Weights of a small transformer language model: learned positions.
Each number is 128 + 24 x the weight over the matrix's rms, rounded and kept within 0 to 255. Layers, rows and columns count from 0. Numbers have three digits each.

# layer 4 MLP down (transposed), 1024x256, rms 0.0497, rows 735-756, columns 64-127
122145142139122167107132113138134138148116111078074156153117133123087127165127090108120129136140089125102117128119116108119135176144113175131113134161163132131131100110133130149145158132110164
139108108162101113112123147113111116131110144157112099118090149184092133115151114148109127130143140148168168102128109158139143133151172147115120114114111154126146151118120137088134149148097158
114143129142095114140144119117115149139101115126101108108121138124126133125120111142094150152118153110115117094119156101118140125186120147133131091099113139136127127129116164161118120136164130
146108109102072119168083141117096146151123116151146107114073142084132080146138147113127121192129140136132091127132143097137126104136124147154106105124145129107133134109148147128101132140145137
143140146121125069113113124155127106098165158076134116161124131128150149126135114118115115113146153143137118101042111134150138120114157124113105102120094137145191134117120099110156105139102115
086153113132181143132101084171166162116156119073124071112070128095104106109147107121152135100110104135118110102140131133129169102122186134115161104137150090113097162062157132111126090163099061
112118106159141157139120117138163167062060059143128126125156121140094134134154171129128115141143171112089124119119166143085157140131169116089139152166125136128096174141134143121124116086086107
075105135167129103137173153144117079117090112146161154095118161124171115091125110127156139133144124106132148111114126152113119085152146125091120119170102102126111147137136132112123118140110134
109129110103158125136093142088155135109152142133190154133132164123136107100173145091072097123138110094146130116111160122155149156092132116122139141078118090146144128110091123163139139143116147
125154162101120130111147098183111114123129141122160146128133133140115133153166155129162133107151140095117095144167090124127174105128114106108109143111166100141123162125125143138155117164125106
102103150127152169104135109141144107162049135153160136126146169139157123163152095169135130121140109150148116165116128134098134116131114143143119129153123107091130121119145121119164189102142079
079136147139120095115120160139129132173121158123099139134102143124104168140127099128155107136102131144161136096115121141165102164118102157130126112095104138169141115157088149174136138097177188
178122102084138136109099110165174140107123112103139153174153117100124125124153149138097118104111119167099112121112141098132137145153101155141123131144140111183081175109132205158092133115098128
143120100144122132137111129139096128112097122122104099105168142132144136139125128166093123122155183119141157133110122130151157129150120146103142088131115120111152125115127109102160127120113110
125128108119159145155107153121137149182144101125158118095076124135153124066154106166144109124148120158140118127156113139111142103173177120121088150154112143081160165150126129151142154105096150
142101106165124127129121101130117150105115117165104125151139115122118155130114156120110172143089133151106120121113119110194095137113099155092140125169145166156099137161122122154135154099148129
165139126136098128125134144148139163090160137131138169113136166123094125136105139145164114100142090153108119092125131104152146120131133141177162122127134144153155152155134144123107145122112097
112131162128100135146122110102142119101137138156092112102156153163149139145116121180116126143137088100175111127123066101146148127115102130107097140131136163082093105118114131093153124135130085
118102170137142153134097119146150124105110110073132090147112168156122120105112126142144123110198107124085105130123125151127137163126139176098133114094155139136152159155121066175132146129103132
154093130124122105130128162145111120133114135156106173104153136112116114144130156112147121119185120132165110072132115150116150150114131123141133126135088139078092110147120132104139139120158131
098105108145130160182112090094129178171126168136127076145113111095169080119105095114145145142137131084156141158135153118134156096100163112113163111097091131107150157164070098120121152146123110
076135127150126107145135140122136117142147153090117130125149097132113103123095152147113116174173161130130134141131165123112113133160121128130132092130115084095129080139142136131127116107155122
# layer 4 MLP up, 1024x256, rms 0.0528, rows 736-756, columns 64-127
129144134100124130092150151146142111161124133135163157143114150115131121124128141140156102140128067129128099127145093105152096140095079104125107167128175112127132070108147122109115108112131134
158132148118157145107110123120149133119117151113130160156130116115138135135118151114159100129140091140118132120124098155164136103120136133123105166126127119116162112152127129137128129118101139
150117143165121137154120133187127135133139114117136157149130114150136157151126183116127106111132102172116140111108138115153152120140127107156123158103149123151079076153198112119138124137127118
184163137160179129133149097146151141129094145123130167139096112128125114139155105172169140116128098103079151157127116141142163102097106128135113165115177129176149098125148164089109126141131157
155141157139152153139111153126123174109085102145154147136119097101142125155137124123135114143088133164111129108160122086148144137105094128161121123118160136199102116173114116146156169120081194
149135115132126135154159104150137171155134146122199123151119111162152134144178097115141137090121135162099138123101097088164160076165141146185126149101145121180124126080152124161110131124134110
174087109146135122148123102126140105148098137092107132115152142125131131126133111135182097138098159140133166127147136108131128102178088129146140161125095108145140106161120158140140103115121158
124136124137107109115170149103149160135169114121120165163097087134132117145197154068134103099138136130116136126137133127160114139138138108142128137127097127108138145093120128147110141117122139
122123065181115137147141144106158147109102074107135129152109138126145117176108090141151165140106102164131095113130154093138118121133119127173101156135123135115126150108150094142127118115080131
126144146159144140078137153109133128102201109129110126112109130105102162160116129092127101140102112139094126133136148135125119154113121137128122130108135119108148100141133119134120095157136153
107108143169159147136116162166125102112137113145167142125135133130116099176128136142163137138061072134118165136104167123118116074111036113111155133113107115140083078093170120151150109106116151
127120124115136107139152163172130108155085098101168154149120149139127163121149171173131112092116121167076122177104134104155130105135102102133149144088161092166087080113167115115089120126138146
132141117110109128144178124184125172139105099108136112171119124132132153135152136121118143082132150153109162142129178096129129150128120128100148118113153093118107120096096132145130122087111149
127110137181075141098124134105148129106144123121118126146118100141120141208110132094081170140114122089113161114145136137130082118138072134129104137107126106133103104122121088111121149110139126
142133120142153139137155117156142126128131065139125123132107096132135101122157137159143088092129154172102120149124206120144090139129113135142146136116124120159130128154115169147141114127127101
176129106172116125129170127107162142157146102123143161129089112152075121135118126145151144121139154124154128136117148122123117133132132090113112120129114093138098127125148148130110097144167126
094146087094131133106102118118157124115123111139128139146116113126112116118137153119154150112081127171147124152144111124157118093140117079105142134106114130133128130145117133195092112112092142
215120135086120149133112125075178162122081134100121132111096125177133127137112121163181119141117129131101113147125098131150088135123118124108084182125145142124154147130112120186094120123138086
152172110145115143087126097143157130110134127140136165114144087114118098117161127117149102142135151103139101154132110108144140085137160172148123117104150104126108176107160175133104082147122108
143149138145159162116094156136107135127140126109143145185122121091134150107144074090158114154084053160100106121152136062143130112120101131150143135125140086127144100088140123169137114090103154
180087099151134156150115130136152116185160128124151138122113125163110113136166158123104109153138120109082131145120102122134113143156079101119121128123120156134147102121126099129110145121128136